Weights of a small transformer language model: untied embeddings.
Each number is 500 + 50 x the weight over its row's rms, rounded and kept within 0 to 999. Layers, rows and columns count from 0. Numbers have three digits each. The size before them is the row's rms in percent of the matrix's.

# layer 6 attention output, 128x128, rms 0.223, rows 0-42, columns 64-127
100:522519456550573528542437540504447573495482457513536477498483555532534509517439560451513437539464485468605496598566501538445465422601581476427570466307377448433514541610446478522525414468510473
097:521520528512464553533481463453443487452468543562514483569536544551487548441508484555553457485445426527510359522428491504457467498443521509515407534469550598540452460443591485495689552520519521
104:538473572484465488471577432476482459439519513498510505477553476462512516538490502524577620549458489427436553549624496447558438536448416469452605478439398472601471519493513501569446519507413555
101:480444506460424488490466522533420491548526448513463527537546557497475510561588464569443457515506496439490415625573604495501470495498396420525423531383558545444583458501597420529451549618402470
101:584450471456571530496442505489465498455451538561527521470501457526502463455538518534518565563480541361508525514511467485534529569485486536570507421551483527710331492489570544503431578551458483
096:429482447512450512495443470463453492504532524465578557392481493412519504469496565500502515549407387396577432500466481391550578564475548480485439568495522463509607472499607437477426465462307489
102:560520493569463481472455512527528564524530490467548476521472431548525527415537496454481555536458637444565499487414502461437496513489477307510582427478555547427491466545610596490499534496491510
096:461487563516431541502425489514455478524533516479532487449393495443439505483483420419540513470524394469643479563521472611470478590525595412482425581566502431538636454446486451578439417480596437
094:425505514559541395557465457496470521553402547480477489459475601419460485470385435503460538489473484484451539469543482443455440426427422521438556379494492481573419632495455509399423523440533478
099:491491437478474463547522525510453513501509592466517572510546580493495525508495437526578447461502516467441504398537592540455492544469321566474441506459474513413433416562524567414475565389434439
108:497467514518487497476481575584456435449507443506524511513480508523568488555524551499536488474457497536555534621536529559481619466492567491447440517589590483591509469417507479362503401467421495
092:447446522473493539461506453460510505496493516427496453561575527547563513588619511473464509546508527476538456435462413476576441516449397512529541480394546555519642527529656533531493510395592580
098:466499422458508472475483488473503466462528491417478529568503530402467553468539419432590442530499485520596596427411548431452511507424602473510544627625412508472493541615425575430487556568480536
091:486443523497471463573532527564445525503482545536553473486560541393484530448504501528544391460505417527471444557465513423315412505389432551372533535558520503552464507549505594510439509447422396
098:518489494510473471482478566461517449419445555490486503541580511501531519458515523525484559524470424578439477567544503429686477498609505428534477384560531536507602543431454550441500529475604370
114:465544480535440463556498496473464477532541549485489482557495486511527517561469563461579557465549588388432423498395383354488498568480485548625464370464483442440602478539482491477530370558584433
112:515460459470509501487511501551458550506533579468444500566476514445517522442511480566466535452512306476408484553502560421544508485510454327527554455534568580439402424462524408614614413473489441
116:516494478567528430489478485515438456489483500451534514483476494520468510479466546447525522456462596495446451521418643423536558519525613503450590489456595424567599320549447566466614442432444533
103:524547522536526447484527493539378429474492585480409456534495508479473570505444521500529456457515460417507499555546497479501411455673545418518395554495385542598582538482520473452528379572559424
104:459490499478542448540519567585540556466613542534569538489459490439428528535486504498593508469480479518418389524543472537537568395522473488440508422499650397543422488527600526451509477493519429
089:540504528463516487550456469434490534526553548566587540475466490505466451510512488519487483518508525518517467437452546528430545453655579564432405410469438385565515441472439419489564505597563541
113:537515515458479486607491516503501493521450501454546517497520494471412524380535544487578479554445400509489503528523484385426523653395616401415558497448495450429411551586538571375523507529651551
118:395488479492555485528521465482467470569530518535559481458488497526515465497502467529451470454508609437404625484459538456368564345518380503371477529491363523452500387518503451539433547613603571
103:478500473518493475519434522503476450526529488457438483497581444544490503473470456504507487473473410434512552390447413528574621430560475540437516492361546599499578615548663552438549410494553440
100:487513511535494567518476480490510516522509453541519556544522477523473478518569455528481546472521441521384459608557435477349548408412503541540421423488500429517524520414356566506490532439514393
098:468480511517555556493610483473563451450551463462488431505414523496500568558492571527424520464483477539434470484385421582452611487481523506441446512477505613520550395547505510374354479513407553
094:463480437440523503552484527593514499531502528542454462572470476545603506510559491464541507448517506569513593520521387542455607487614573430624531498566579532637526562542442422484572501495647599
097:542531468465534560527524533477442465449495509542481457498463535489401536432505563462483532515441474558543410512465463508566452387466536527541594434510625484637605578413537537514522512628432500
090:432462467504486472584454484516554446574442435366396463479445552456479500477394506469475503459537478536529406472525470530465543432525388487465522514532408398573513562478450539601405481521552416
101:512485567442511551427493537459491499485424503561552503525519543463562484473564482533538474476487624435399469567488501568434459581661431465495373577519441498429458573327519446479574446505365571
105:501546482514502486463523444520514501452483575515524512535525432484481500503495499517543427482458486508643404446570428455390406649529536591420453485484404602523409485470410448493464423563543542
097:467503508439519543493480496469557509499514482448527501497519568465526501501524590479507473547440477421446519515649460536497427537431388447431611571439486556498460644598550416445544509553497557
088:506450477490484533525503472478436544541503535452537518450479482408501521463416463509501567499558436467391463516486549445434384497354589399587399504426446533564522584450591484502536589586440440
101:492517487481515449486434466494474451505561530472470464547450548504481526505441497558482457511484444350473517509541557535485567503590393393476523511513433486613584543539416485417538551499587493
097:432513518448446497514514485481464493564498519482424530461491526517523480474495489528599465486557452585509515385544526605478546514505472458543546535502401384577445477471436429481536637446423463
113:564551564562622526532627544487485529454564486548498483555540513463533402447470572515495545444512551520484499582525493415508510589497425472597512514460610436570569521496539492505440502476519440
092:552500446499519498555507489453521487544524461452466438489457535506459411479494451501482484529485522558522574371560544451485431441597436507465508385507527536583484553487466487379451396457298545
097:450485505484463533390469461556455475521545466521552568453567498497537509556606459574510422437498506503329448518572420610417495501448577490465438445376536420495596552478577373558452450521604494
102:498468497495503456595489474560504482565505521440483458590511511507543558503525472514484529441454476554607481376544456516531451481475388396660458479532460523562483477613440449544652549507559463
102:412510534510522466450552465500460440530486542556468509517492540497553513488587558447490461500484444574520535471506569455461502482446427464390521522535555450436629447547504532436457562503487516
106:442492437475497500524498552510557455520497510545457469475471493509415520458465521391536563542483425549390504440555467414557505480616630527367494488573652522509506538472495575613499457507504344
092:455552502489498451467443559505506503550456555552557474524576516501484429483414503489476410434513446512541539553507512526515539543503541682477456475429534587518575474456515552556435342484516552
103:505442456533480467548474538515555503556475451446488486548549569506519452574524527444459483417460615587478515497595441511446454425643558429475447552580652507395529611534531548432423514464491552